Part of a small language model's weights.
Training: a variant of Adam for these matrices, 147M tokens, 6122 steps.
Each number is 128 + 32 x the weight over its row's rms, rounded and kept within 0 to 255. Layers, rows and columns count from 0. Numbers have three digits each. The size before them is the row's rms in percent of the matrix's.

# q: layer 12 attention query, 64x64, rms 0.21, rows 0-63, columns 0-63
# k: layer 12 attention key, 64x64, rms 0.184, rows 0-63, columns 0-63
# v: layer 12 attention value, 64x64, rms 0.171, rows 0-35, columns 0-63
# o: layer 12 attention output (transposed), 64x64, rms 0.178, rows 0-35, columns 0-63
q0 080:101165189138139150153106111120079136145159112086138142137121139188111122112133206155062119175089057117134074122120095103172123197093116151089151121100137096128103088109156147159127163096094164
k0 079:148101094134120074131179146090159095129148110176113118110129172135089155097136113101233120123129161128118140076102183117122098104195086097119100160137131095090127176150104171104122168133168077
q1 074:173075099106129130112146127102115142086124158092150090183079133114117121108144093081138104147178198132152160127101179189083167105153117123126090111156107111103134155125177167076076165177155089
k1 082:103131099154163127144158082177087157072117095139097170138116135121142131163175101178126123145164084149157155156119138133166105112102156181129171117122187170132074051127074145094125135091113192
q2 077:084095150138123117175099143150081132098102117089131101093124118130169086147121095131112092174122095058118106189139149053169081176132124094173156129104153152115141083126101146129179058093105152
k2 068:178173128143113137099129102130174143099121156129162089060122129110077127164104147136121186108139163171092094142185192121144097156124137115128146156155111169117111112169105115088196106204072102
q3 068:127084146101122161072206137152089151148128125110100103171087145120153128080151103074176128128178115125103112125080138149116153093149130157132112131169088111126105172166139124129038202138179131
k3 074:135100088135146117125103182106073129067096094111134175133106122100126173146202111100154146106098129145165190063121123215054098117111105132155135116163100090159129123121158167124119150105109110
q4 078:126171125104140079155076096093167098139134110077149125136138124145046132171148183151116116145119168141146083084115173145183152154114091134062142151155179060106107150144159159075148152128111116
k4 084:165114122140128116144153189074163159166195102209092093120113149144128179146143113130164161103081114112156091150145154113124081051166088134144159172128129194122143139112145127135133140129099069
q5 080:165139114094132150114168103131180155177159148144126170176126092130156141094145102091134149130146123156165146074096075129123173152132205101077109130163153144143072184191153125122114156105183080
k5 079:111136122144109131118115143157095115152102187121175169153189112071134164095125113122125110106135099122176156093109070143117146086140062149147113113145085058142143151157151149122054165150206091
q6 081:153146158095113130127108083078100105133176107149150165118116172154103180105083108113089148142127114098143078118108155147135124117196098119063132155109120047126098165103104145095066153140138045
k6 100:171086141145123152124215149143087160118154130137134109164077187139129168098122135122118157110139146158140141139107062168117124074168077176177133176176083157127140112153160120175131184110134085
q7 077:153156175121139111173153145168113148150128123091150152135137109149184066103146092142159158145065079118150127166161141074168138096136191064198183125105133158112110094154157103176115108150154112
k7 063:089081128097152146172131174122127107105176145180141181155113149103161159130158149146146087146167131147172081140102127140094141079151034135130178173073154071149124123109126122169116101095155089
q8 081:141162180081129104123110066075137136150171107116122163182086107139122151101103158101114142129150136131178145029118109168092151106119147166087136101108109152133141167125183143099072192159158125
k8 089:160104130113159118118081137158120122048142148083142181143125129123154151133158144102042093113134104177074145126151119145163062129175131088161105142113111195144069194170148141114100119113138137
q9 064:170151146115103181140144159126148168144117122100155132136104115125111068139124158103068089200118135111076169107144163132158109147095131079194129177140129204157178137144139172176090164168141114
k9 082:077078134124127101193136132081171139158173114190099126096126134188126116151161108123186132132127110133130039112099144083118100176134104094100170155082148088111075152119095114155159116108141089
q10 089:116090117176119079157137143165151157107139118134112139077128134088125142089174086157153094213145124152101098126151118088156119119141109123195149091094134163058129056142070146143170087111096154
k10 092:135098114088062175163183107127097132133138091160154168174108137170156137081083099115124151092106138116210112181109099091120142084149144170126119176123158102186106144107149108164073127154156108
q11 069:131159096131161141121064124109217132166095074146141138144143153110112078203164166116152121123166065123089163140090131107133103127089201159138163125113101150164096130101124080103168117114129159
k11 138:148157137070126176143082092114129083118064141161130136075163051157144078183099115168109092124098161099129104116156178137112097187132134150125152124094169066120132170149137136109157098171118145
q12 088:138148201151108080151081183126103075117107071110114085101070098129126094186096169136113125113142139147126120118154218107130151118107070150172133106091121145115114176083108153136142096143084132
k12 113:143147144091120137146150089092114103150094056145115140077147093157102098161131111111139158134161147087149074108182116088131139179072159133103156156160185063160071157162123117066155163141131151
q13 078:145139099180157104148155122136134156103139124074129080167128127149146182048186142160167129128151160187178092183145055114101125122126096130121049124123108123113113107140133100146183171132125160
k13 126:140107142208181128125164116132120133148158153049122104180126146091144170069137119125117134141128154176144144162121104151122167090143133138118056132186097195141149115110177144192129156117177145
q14 113:132145157164132124142087152161154100148033113111128138088167118114150077223118166170139117095069137111133158164160143134119074148085143161133180110122103119130123139120126094140199084140097154
k14 065:107102108074116154184137138116108090123148071167166165106145167133166135158131142135134163170169155083119088155097154087141119138153153077160146151146215065091122142176152161138164112160174103
q15 072:149090121160141096166152165167079178133144118089100062102114123103149190094123087106151141166157118155143151147109137046125169093166104100173134090137102165081128057136078168119126105127126128
k15 092:112135164206115105061141127165139130114125127087133104142102110129081130131193138162093127079148137144101160129141112131106122132072093181144084049146053158143159089059127128149150109107117153
q16 084:152108157141157157151076108092093116163133090123146128084132169196117116146112088095116136159156104162079077142114145147152133164178175118081095139109128153079111128056038146134134125175095136
k16 083:102127140099178188110159120087130067116081088131134126149118161137090100172093131163067158127115080069124087144155155119150113118161095174159161120113108149102093161103153157190148168141087068
q17 098:109108131152082110165140179132151135143110115116098109092162119082098118099150097093141124123157217134152101136140102129071142116114164146130037136191081138115142092150166091206153144122162165
k17 087:119080146193139145139183122126120118181107152133185100130210148095147117099118095148118103112112046144149104101109041126076119171108124084098136142151125116114167092124110143150165179132135163
q18 145:181134080111189095110112118113142151116145122134099166133162141098097154140151098125169179076135139089162073082167130117150126101138067137078181185052160144117130190124156139131128173100146119
k18 092:083075131134096082120147142138133151132138136073126166132111157074129139127179116149097162102151073159117160196129121104155192174163155110165110091136092156155148098159157092179182096066108111
q19 098:171166044101137190114147080103145151049121129058104153161082122144160105114146123117122142148182130138155109101108090128089166151127105119099141137061171130132125141135179155070123162125162133
k19 105:146069100125161112159154147059128172172198033083052169099091152119118185134113107158156122132131129144146135159097083108124152142131129165142152144163149140130091097145125135149149112082160138
q20 082:082125157128101122147187132084134108154142157217083130120124122118170100065119115105152120139097081075135113153082136121161097134139199092158131110170131178130144084172138148118095090074176128
k20 085:106122080118145080117171150184138156088141184124137165157156090158105189065142151146109108128116081140110114162134100189104104125180075155135186132152092080143142149142095120137079076100119160
q21 131:148134108134083151109141143159137142124127078143128125064150112151094135109078098110075138102133115156107153151130169112110090070213142098206154095076160145154127081152133087123119054081137113
k21 138:123105166134129121133137161117180116150073186162181097120153077075095128148134165133109190154125123135069163112195161145140114122144093114125126110129052125135170104136185117185137107130083073
q22 126:151205102071169173129116106115094126153124123104130086168103098151158094089098120133145133121180158143168125108055106102084159139065161109096125160103150109160115095132164162142099185113185154
k22 099:121110060096091113120086075112178110110177135142089143163140158144145105063154173166142118165164161134168055137050084115139139148128152099127079139103121124107133188093130105128144095147150164
q23 098:106194135166101105150147155153085131179138181062116088149087136105191102106156112107110116109128106112157093178156056108137156194121126160154091112116185116160164084133122130150165154150121156
k23 093:168143151143119147156155138148086087146089101075147096103207107112126137153149120160135083094109207122132097140144125113060124127125074105114076183123093125145137160152127104098184168198105113
q24 123:172119176160136113188147132109132136094104133155087162076142141155157129168136098169119131138129096139155125102146200139188119109134090120104180145102128220108096104181095144122117097079118058
k24 136:071154149139116177096161093123140093089083165120120123114131103148116145130163187131119136102175184111152116168091094205155096120147069128138155151218090094095116128099137160153165122147155165
q25 150:151168091147159098112137142138108118107137186073152133154149149191129135158174166157172112167082046154127126110091137145092164136100111108128205108090133128068119132099108159096084121102068118
k25 106:143132117152096103141164104178066139137156125118086166105165150145088130123149145127156112079121198143148145105137121187161133141179116169162147114202188114098121103129054201134114163130131165
q26 121:214158083076209166134170111133152137145121121089100089137086091100152101119177115112155133166167143118136136124099082104116147133103131108073068155098144122141109110107130179110110203153134156
k26 103:097094132156124156143123182112140115096150133133128100155111163133202098068103117111097092060092116091122068113133084080160178140101102163156117054132111130156149087075143127186139092141103137
q27 122:183185193107139132211145161112110100119114083133105071079105148143164118138101117177139105130129146108152094118143153112141125075089125103120168173101154165179083100186085146151136080111138108
k27 124:184055096082090119158084134134170187123146119088101184133155176112075134123205138165143121101179181118120093089134117123154128126154181110158114169148150173137124132170130146086152116118145120
q28 119:116145108165151155102147086151137156119110188084104175168106126198141144131146130137132113182158100182156116086083098178069168179104115086102115098132114164114149125182137189097129155140175106
k28 116:109123107186068134111148120170168112097109209142169125163174105083070112094177183178119190155168130127117108157120156133157120136113113125112083098143103121130190140104121108179178106112119119
q29 123:139097157180151151140164153135095124073118167181081170103106157138192103171151120149149094172144140170191132168136140156152146138097085153126159117157060206089153124115112135102123156153108096
k29 122:062124157148140157101125147053174142117096134082127083108084104098122186191157118164169135125140122085124111182103128171121099118143110108139149150169104093126075142113175079121200140095160125
q30 136:130162170120124103194123174177126162105142133146157075065161151101141129136104133156165082170082114130146109237101134116105124084119102166178120090146133133131169073138114164166127096119116139
k30 111:116144126158057162144141160135059119126095073100081107108141141178139148116150095109102073041098165153158138152104076118159128160129111150158136120190132114107110072132093129140132133142147203
q31 137:150172099107131116109159108090144124066091137068108138105117167150156121123117154142083139136158066135150065044159094138119152153097111106078119167076157135139053149120135177107129132102174097
k31 114:148180062126169194145168126114123149112177070190108158135111109161127124064079077159114119139126118090160114182080107084147136081114148122082144130136164146123112141131102159099106129099184160
q32 065:087115068131178143153133100132080165152062148155081125074120056147189105136150100096110106136101082128115113185096070080103118171140187100148170131137128146135106148106126108134133110110110178
k32 080:161151181162118128137129165173077116103121134078169133112095155152119088148109154120062184147104131129153144118164196158135155090057154117139141144129130204197142113141119114147184099135083116
q33 080:164142150101127152106119118112179102158169119178137153154164137133065146104113155136096157105160159135192191080173121168133152082122106139094103126129113091148143162105177105153093202168167072
k33 077:112080083131120126143147129068165124173168082195078153159108162097118147086160150095226098114169132114103116099104127102161091146140089118114119116147136109111148149160138188116096156092181107
q34 062:112118085150157167130186150133118180108094162105111163127079100121229100073147081123131080142112143144122137176094125141085147177167181135145098137140112168104119118100121125138139154106203168
k34 063:099128132142137140163098120167122133042079103127112111115128068148131140176096116105081161180114146123174136117111143169134105152079187104107177121102151132191075085096117137141166062117090160
q35 067:147117174091124151123137140158162083145142133150162135134201161122078121105119139149117169117150147108156144120160075159144113013095064102154137121156112126132140105141170138148056139170117069
k35 090:116113067116130106078154130092153155105145130203142153134074100126124161125145162165212142166134130165110160150074137120100131086172106143137075131106129052082119141106122071122104145094173103
q36 075:091115098148126151147115169166137144126065134110095094105130103116196114173140110126126070124118113117107141208101150100122085182143142125183152086102134137087138108142077157140210072082107143
k36 074:135152146159090155160079111156113127114107140113161114075183110165110115171099148144058140152117172132094111126145187105142140133078211105130142119109173177108080119135108153124200069143129167
q37 074:166163147141163188100120122102177082119141127122128081135167155164064178116108143111122151063140140155105122151122102122103067155174102158098075099121164081118156107136067133133168181124099077
k37 080:171111127131102132072163099131143168131147132155196117118100144104129097111076131152115182131160142055162145142130155073160212054159161156133094122143061176127125112159142139153116140153140102
q38 078:138158150135115079146128140120113128115138143135096172127210143121095130161089120136164137076132192098172092081146125191133166107106109120096218136166158081113165089146163157118091143154105179
k38 076:145129119110115131103097184109132131144051117201151137133166141181128102174117085126068120142139113068109137133092154072173113074184132100093112141076115114116150128151091127095097064137084112
q39 071:180125120091164162185120091143118153112146064104088136105136101185184114092063108136193134103096099155154081159130133097124153164097188139121136138118173123112062189163120100107110119137128122
k39 087:127089101141181160093115164149058076137157107104173150171168140073135193103151126163095162081143146105142133164178093130111131074127116167176125066133111121166118120152153110139068163109139119
q40 086:099157135141128086178100153164135112091052105099130124115150144093170063175072144145161116163110139101155148146142145097158128140094121150171161077135129122120212086123125170103187115118121190
k40 095:118139139107114120164079090143132110104115098126132117040142129162127095173120138173114131180113108110091082149162181083156111161118145110138218145085171132119109126127102170084175070169091146
q41 106:154079122145131107147146151176122114100114184137113134104154114122149140140151158191130094134094127191067094136107150094131119111143107124209197110160125132085136099233134103082147105099119148
k41 073:126113102071097060163122152130137148130142078118110070128158093089194123122127171128114130127100151127117177169159155166125125110028160091163103127106192173161109106139135125146128063114141125
q42 070:129067117109153119149175132122056185109179130112123119127125183129142226047143091087132123126171150126157157139093109123167139124165123115154132169186101152097111099123131156168089125116160130
k42 094:150160131207152112061153142135107163151121166096143091173079104111109170116158143124114120067123126170133183124083082158112131132114127136156054079136051185158138130100130122157110152103133122
q43 098:106101117189130080158110156144120134116116127132088128064167192134136127123179107121129109165173149099100123148176121078144105121118140150216161141149163162121146041138099133149148088138120199
k43 070:125125144094160168175180157093097104183121087201159125147132131158168182173123152143124115064062115098129109166111180135127101150184090115145124145121130156116139132103164129164150147144072069
q44 074:171076087167122140154160125120104141076124122089082179107107161095125143145118111177140151085075115158168146204123113139091173148138128086128149141136173139099080151125156106126189051147168119
k44 103:139164130163155085042125139177138173112152105135118152142098122076120188062144137175112176102173113124137173144099075129104117113151079167122103078114109078097146072112161092159118124132149139
q45 104:130147103084186122095139080095166166094186099146125143187119183129086141106142127101117125066164123130154080100113079164131116193111092150070098120133116118137133178110096143105092184090114094
k45 086:115138083188145108110162108135163169112157180112125117164107104089141189071113137124142166138073156185162175156132146104104133063151139173137148113151069216158118161143139102125110112110108143
q46 062:175106125078169086092150123112139154112196138144089190164095146133135178059125100120170138123152135177153129140075110094106150089160119092146149114128141134098136177149130126121018121126147109
k46 181:107111108139153091088182134125105160123214152141129148184099121109155199042163092106114141141162130162144181160101100138146142075160121133133102128144099160135119153140141162151050145101158100
q47 092:158079160178125074164128202124107101065118108152126127080161221083149147159106151129144157100124159118168096157166129136141131115110123179121173110159083176118094104120153079123149097114121133
k47 105:086131128190162109095149153134108136129068154054081099067151119075090127173165139171151116092117116162097176117139101178096140164118116136143166096148134104114166097131123103105205138079117140
q48 140:119141144159069127135143187156093113126106122150149098055153134177148119142064158165103092124095082186100142145113174153104113100117169091164176090132103155133090084122091105137138059109105089
k48 095:132136096106107175128119088112150076067086149229137141154163087092102082094120135144072140173155099125076114143131143100150092127103144073075088126094107146085144149171115108112112120151165123
q49 113:194147132092211119198125108088186162128136099097097126110131174075084142128157128154145146169124122086184087095131105121146118109157079159090145159087123146119148169149124201144118115127148114
k49 093:074108136174124088117168120150135176117122149054164165132058146124109153122162130136096168141176083131129138192141107135150153155101157159134177113184096145153147104155127109115190105059153087
q50 108:185169089089177089139124139106137124142137097123092103072139147097129109157129116162114134067125110106163086086156149091158132079137104126081164186095149136148077130060127123132118135040129082
k50 109:140071205103171104113146113176161105090099186167198159147114127126160082118127151078096159180163119107131134097169131147150130110081122143093123166112096162142182142131171152109142111172112083
q51 083:114106081126108162082106123139118090078175170199157137073108148116141113142128135117127126094134162157133050138129131096084158074111137114161131168088122147111110149046150116071125107061089138
k51 124:097082147127070078107159100184133141103096162115112176145174153087113137098123139164146153137109104173154151128174082163175191179176164101162159126152137142127150098109151079181114145080110151
q52 123:135172160081187116119108103120117121183117083108109085161117101132126112077118095093134173097173185125145098113085153088135132143101144084118107177142168111177110114187154153161095177112199155
k52 086:081119126170065102145153105150122087157131192117131138142201138088105129111160193146143141170104098159124120121130106224176148181123093118150113111145098120100187129137153129149193136094142124
q53 109:188071088111112155178141167099166122135104126184149145099151117106135154186095141158108134115093094157076123120115075210113178070132114126131113138089126181135082144119135186117161115119130173
k53 103:148170137082189076109139098137132113166109166128152147093210098109101090111088135130097145146151151137107140109131149093100133181152154099084091168097120059134161149176109173147101128169122059
q54 110:070059066081149119092074147115149129159139123244155148150132133112143131144097135112131146132125124192129110092089141152147156132152150146135143156160083173110132124073157130093122155075091118
k54 092:134153116094096103127117172068084152165146060147087141100129071152103170129067057140139122120082071150154159170133096129128155137167148095166148125120119126160107111164165137176119084064141134
q55 109:137062196149129132132132119085135120108096154147140159072156155087069161180153141133108101164101124115106196076185124111173113125147105131100107125117094146118068176117097093115140080177111086
k55 098:116160131138125166065106060123156187122114204137153118141116122107095071150114182162174181136132150038174143108164169163090124136095113129099155148151144106108185136131134143136141116121122084
q56 146:150141086082172224115093089101139117122136105135123098164064093136164090130107136112146104145198183133150115117067105104088161138083164144086101169157099128169124115108166129100114169134158132
k56 118:168078115070188084138137073058159179143207088160116173139107129128157149123076084172170144197119101119174124142112122121130150136141147109117137177103148159133097154156150159135118136122143112
q57 100:096107154149123090174134176168155194124098121064155128086171178083103107115155163120132154131121158152151102188123111127101145128170130180150075122176136187129119078174097173142145143136173101
k57 104:125123145167067161159131133150163127133104154074093119166177210083152147121183113152119091086150170107170088093117143107152129157098195108148117149150155184119140104125104104077165158115163161
q58 111:065115096095158066151090115108175154148169109114129111143105180058091135105149150119111136125116134100132064140161090107142132172156095172092091127156152065119161171054123108147160174125125122
k58 118:134083179158070090096154180162091147115095160121159132151128108129134126141106135121122174112088127130178152139165131128114145134102068142167122127127089172162175072093189101203158074116077124
q59 110:171145072094216145106133085120109134145138148129139105120066134127147069136171139108163119150188126093153125121132080068187157176092092149096137165110112157129126131072102163125095142149075131
k59 085:076202181130112180149165129100107084127114102084117116137165092110156147138140096148131111091064072098147098178166145080179107173164168142132110138122113132155101186162121109129109189150124126
q60 096:182063110147099192170092118087158120116152138166110110124114053124117157148156115124100090174139159104080178140118165114141091092175167150105117090100122137117174138133116125107106042159092116
k60 138:052140159185150145103165083128086079098094178136131116107137092099107139156132171141118128136128075160070142146132113203140109143164065128117163105184102083083119105149116135183138156099131122
q61 096:155175124115169196107142088103116098177106133219133106148122080169149113081080125107093131136136145146101185135063146100168111136118151101144112155135086091132104072157140173132088128140127180
k61 095:168129120120127112131137173083145130174150100144100081129142125156111113098102189157174145151087196136141125090137106147097165162075092152155118101118126050139176143082172125206110074120096126
q62 145:156180185201140125076140141115111084139134137131110114145192104115116128112174156087139140085092162089127145126170192101141063154131197120094120153167080115108098176150120115140095128167094134
k62 123:192122096102123163170136192096157175187150079143128129124149123107100115087149126095113145106129205096135124089164093122102170126044142145131133106136144151158190105144139161117149061107096119
q63 086:200114138163067137173138097116127136060075184132137160091171138135162165195106119131143102108131162135149162057159157132137173088157117152058154137099124128117102127172124122108139085120159110
k63 091:117159113114120185130086121079164148126086106145109103095128130141129149136143147147133160152169130035068140131104100144182106128154109089147109127135144124044153117118066199125146131203150158
v0 105:098164120177149085098147144148092092190133100083098126109138211092135117124102083140084096153123071062185156084112133123079154104089117095138157123145132139160092173118178139123125141087110115
o0 103:163160146105170110158115083143134150163169138101116136060126146124105159151182125183139176098141104096141137101185139111147116143043120119145149122075122174085102165071196078101117149141109143
v1 111:133142160093107128158107138138159168066125092141064115147151205129083128142098101104214095114120136141112107149096127207107101087122148069164120156089114133092116093147098083113148147103115085
o1 111:111078151123174117100136103137154149122086131104132166111109145109158092153103110113094180164156153111088140120143170158058080135163138124134148101191133155150144083199131209084109133140107198
v2 109:183117140130131080126166112063147124066123113109105129121140131122154116132165194088158102143074117116123105130161088156146056144159104179075144132119098140205196123107089113152159133078138133
o2 115:105146142161153098157111134134141142130081072135102081142157127149101069118116151108162072182143120106104027103109127120116123124147134181151116124119128118079124089112055129110219172120154146
v3 120:176084185133114079121157148087176114090130116103093063111096115155120126150112114117145124125094158120141134156093175085104101108158086067091107129150153175138171145110182180069091132076104103
o3 122:128179202130135123111125139168132148141079114128107092108185123131088147096074205144161159141118120123144139142124174139066110066135097114134194095146115121081092045107158157104110147128145135
v4 115:158113203125063121121170151102161095054123108088076064127124104124156119135151165073138140089123139124132108182161125168150101120133087184087124125165108153158154148086117081148163138100167144
o4 113:103195133142137163164129111116135117138058084149120093113166115147113077058106151102123112126130117130131085098121125135081122152120134163108077116155091102101103068111133143152201213131153193
v5 115:162145146102115106108176138123169150144152088133079061112168107161128117126117148133140200197118106092136136118155137152141151115086110066045100121162100185126172104063106119097117118085136148
o5 123:157156188180127138116179088124147151169150069111086115126113143175047167151086147138141105107109127141150138095164157113125114146133097152105159113126073190116104074067139146140085190149108128
v6 111:108140147107156102104178120127142162127138101157062106132148161114112115118116099167129094200103076096132159082156135115042127101167118101036118179129116109153126107088118149112118087060142135
o6 122:181171172175150066152124083149136147139200112114127109094140140151076161164092126129157105119140071092117170085117111113131108111095110172156155110125138196085138056118112163103090142131082111
v7 108:111064150109059134154120167121137134150135148099176087155159114139142141111126095130096127181120139124147105135126164104145107095148038179144188177174137085078073132084122164136130111126174174
o7 107:140124065175134124166120093081118079109232125169152149069139123133133146073143172110109107148079134112153147138096125117093145154141121095130154057184133108091150125120154146173190123123145114
v8 098:128129118115095124111081093147055135094129120079101056129166121177116140127085081153137196197111145126144149104111139126080111101112121104124099123177122115096099066157204176107101138141099125
o8 092:155134168122122155096158089135158128179195167125108122106134134153126189178114185132068136078108132134088184143146164186041119149119093114114158149131125127157129130070134141089105107160141082
v9 107:158114165158045127093104171166146136103115158163113128122115089138148125149109124135094130047242146173148115111170154108103145132112087147120123177131090136129094101079155111116133139168173144
o9 105:150180104121100188093126112111113085104075117144143085126178100116080077122097132068087149084161112104149168120153133129125143178108184100056082135155110139123142181102137137158102081169097128
v10 098:185112177078156121160131127167146100137156132173087089142107124135121146117147116091165136146115130105136155131124118079015119113177133133088169142075179097105163101187143188104146138124098108
o10 106:090089123147087114151142142176122118064170141128126111095115081113187176089110165153158115121165099153144145130087145129095100061119132125155163100181194139131105062129093105075137125073110166
v11 101:131138159165112105119142127073135152140116131101107145097129133084121109148146156167072120089113119163126092153137158165246145088128084156168120147109125207130152168148136077126111181092176153
o11 110:131153147071170145163117149102106139141078097116151126089160180137075065104160090137125131163118183128156114170128128080173137148154073156090120122127085069074110098138115133191138111158109185
v12 100:214077141120174093119123122107186139083134100110129165113125170124098132145126104163083119198142123135162108083099142159131129107151082153083141196081113115158195153118134143093139096080130165
o12 095:150123114121157139122102126093166133134203064151120126096147158137104115187106169122138132177151111098090121154096139118138099051145144135103170094126118112032078131118058152124106098136074104
v13 082:124138116106138158139137135156157127094114090155155160151090128053201112097081172125152149077144154114155186154082143094142130087115133113163138096123174146115105151154199131177081106118179070
o13 085:076132130070110117158115123146101110169104157135137113157145086139223140021119124116143128109088113127121155182138138104144100171107149137204147122132119103138142106137154098141077157095102189
v14 079:204132078100121082108111106124120134117145130130143157137178151112091115149131098156120149145131127112190112108065068224084137159083153128114090126094128091149124099150129117175170101070141085
o14 076:169056092120146163108155099148171165164154131077171147108088104130208132199094135091197149123130116115063057135137157104112106127129113150122107142113159154122108149082090158120120114154120120
v15 099:120064098115192163195082131118110056102133165137079150142098088163145152121113124107153188129131156139140119100126111091106079132171067150113182156138140086188152134146112160117158122148094091
o15 104:085138088163097139107101127179142075081146126172122103145091092127160153089151147108091109144134115116096107142093172107082143070129157064134150116107159094153095143153088147066199127071134080
v16 092:080211187135054135125147129149130152195135134189157118131129093095143125105160125155102107132148112128142178102162129155071141160114169168142143148105132133112039122112114118176159165150132167
o16 087:150099069145163117161121178102094129116182191094153124104143117111133115109139098133127077114162103159174166079170088101137152185089117158127061146140117198145157160122136066162156100141100142
v17 089:140180179098090126165096127205148147137162116122152101098147126106144152130171183128118132172104166169115094140151101161063125153158114176097142185089098100169158075114121123183161161129162159
o17 096:111105100138128175133142161111145154103230116121115087111147103133123096113127140092130096143145148151099127096109109102142138136168160135078054144183120169130153088113064081114204094081098163
v18 093:093103130147127113124132165146098129205138179113127106129155129198064144162168071132124060131094095147089089127156133136092123186137122123136128115155110112085131140099069124062146123166063158
o18 090:177129124173145129099149124107134145061130135129126168110112166092048130235126127157135152138152155142164120065113111146111167079132106109062127120119152154135143163153143157117165099151175071
v19 109:116126131134098111147127099090161114092128131061128099135151096136138118130152189037173119080142134137107123161145131204184081172088138128155115057136121141143120150096091059165164146143141106
o19 105:083096111150134168112161123133142143172021108110122118201134114102110086113174116113127121159117163141124072118140141159072116172133155154133072130133106128133115141154161118146208184117185134
v20 070:190182110108137095162122066196200139108172063109121076120199149110110128116167155071113128108151182098129160153139148111109118111116136092165149143124146122156117112095130072141148098117164124
o20 069:064096112135093132138164085132144164153188096098091140137165055120149145115173134133153166148133134171090146154131150122124075149115172093161087160172099125073124080126140092147191120133066157
v21 113:071122214125073184121130164124108093145125107134046078137097067128151129143112095123108155098154157160130099190132160161136173095092093142076085140154118154147130113112129118180124160129145113
o21 105:150186164119122173102105116139122100128111129138161083120101152171116138024093089110097131072137134123122167107115136102101145155111121135068057115167107135165081079121176143125126180137132189
v22 089:126148114116140147143105078130167135071125086125164160129102110045185114086075168112125181116168169127178193117079142120152138087109140126140135122106157139160123146144194134181114122109194118
o22 087:078124118071112140151110134145130113199136132129127102163147085148211141033147120107120103114102102118098159201144142109143081171121161144200128131130105120117115111114122088157096148095084170
v23 115:106081196117075137125110113135153125059116142048166094145120173170124141124103140063159098128174147178117110148090193202085102148122125094107117124129116075090098136119106122136155105127124122
o23 107:113106086122141156072122134109186145160111119142134135138174124068106123115115179085077150151133135126098134105123128197034116125144205160108106084178146137135102133174154183106113162112165116
v24 100:111085162105113114138138097090177114075130149084074109134109079151086122119123145100138086161149159135131142092147189136171154146155046219152119126177152116100148164091163150101139080136131132
o24 094:148132150161108151177125097085135099169130112148138134113149151092046129144090163124097122144062127146124185201095138158095109092111133123138104083107133104089069122163141127148195115108153051
v25 117:115119183127146166111144185188173107133140081156139084148151134135104139135118085166057129199156129103121119109155139121130162098099071145097159211132095103118079153081145093101131095112145166
o25 112:191162106157134121138108067087131102119218103172117160077120144141116147156130146139110156135119114117130179080124113125140150128073150111059110092147046124076117155119157151121102123149060143
v26 112:111115171115136109164127119181184131149160063140119128125128201153138138130146172156071128091122150133107104161158183142138126117099099109131171179123120097175048134156120119154126100139071047
o26 110:093071087130116117118123128130119143121232135142142119101154109127117116102144137120146148142125158158122114080106165102127142147098184064119107129141075102099097106191181151025117117150081143
v27 113:225097167134123124077168159143139117138118098146141119121114135124150139137139127125152175194114099109127097143084105083120182085118140052065127119104132176121196133136105171121110130064129166
o27 110:160158167124140108138128143134122147088159050131082125112122156151135167058087170151167148130165121128134090119139135139169117101133107178125173109150137122119110082053092132146033185121129176
v28 075:166110152135132070097146173126146151153129149130088114110171184149073123155134097161120056163103083131117093099136107117110117119152096130085137150124080135127210140079075134055118138107086176
o28 077:185149152157159130127133111102142142072124080134100147093129184127028119245104132148148141158152130107146118078134130138130152085135115137068175123121139169086141142131103159124136103164146109
v29 084:118114120151182161093136155128091080128102141103187088161128079161128130132112067117069185171142147078127161154080136170158108142070166121173120088157149158080081160163161093124116106144124128
o29 084:121152104090136115068106103108142111165081172152156183148089121139193178135162177180113163121093139135129126136135115169105146120065080133130134097111089071141119195105188131142081162167135136
v30 085:122120116141099135098161165136109081140100180107161090151122083127148117119111095072139164075136151079144170166094139121109112132111168136200123055193168155058091146178175121122119130148120115
o30 087:093160111096117122124121120131117103137023185118154175126123083114183151087129167158140144075097131151167128151150126161101131153084089132179144118127150086168144154112194108156115179138175172
v31 089:149156092137063176123092184107077113098114164140164191129104101135135152138128099152155122118157125153145094074106095101134150124197144135137117094154153144095157128074150148128132146173207203
o31 091:155171140130110161157151135091075109106091160132152121127137142118187115107124126092070157114144111110119141193119092136161152110182147111110158124130167149192170146082062112233144119098144103
v32 073:141108131143127101114124167096098141173119177136089150106139125201074134171169088126160102128081068135119076111149098152123103178159144099107106099132094129124180091136057129094149159142046120
o32 076:171124146187155124082148152130142145063095120116127139119106177110050105235111124151134133140164154134138078076127131143114158085151102117071142132111162156154128148133110157103148109164175076
v33 110:137145133122110147141138131173097175141131149143198135120148132132199135117172156147101142091095094166108129173178103165072100144170167158078119184107103112163171059154127127180139143161154180
o33 109:048137097106107136123126174120127137103170163141144082134155096157152099105124127083149051093176154139140094076104072088151137143168140161097083151156154134153212098114072106141133121112122154
v34 094:164142106145116140128079062145115178069122103114144185101125155094156132118103158156069193128190182177158124097099142165145161089127135103110110184112120154185144097132128145162126136134174173
o34 089:093129112058126166101114149115155127180201091126123081143159122155139122079139119070082121119164118121075152193141153118156090155170172137118101168127108124127121122102056110169097109141064118
v35 111:089133169134079125123134149167123160094112133121216106132180174155146131130114192077173083127128172137082088160127120180103109137118125035128129123133079096124147089107098071149135144135145121
o35 109:120112123141114106070114127121163168150091120130094136154154111113103081141133159089122143183135188130112095082168119155108142204161199152084108109171114165173207109150148145130126175116157179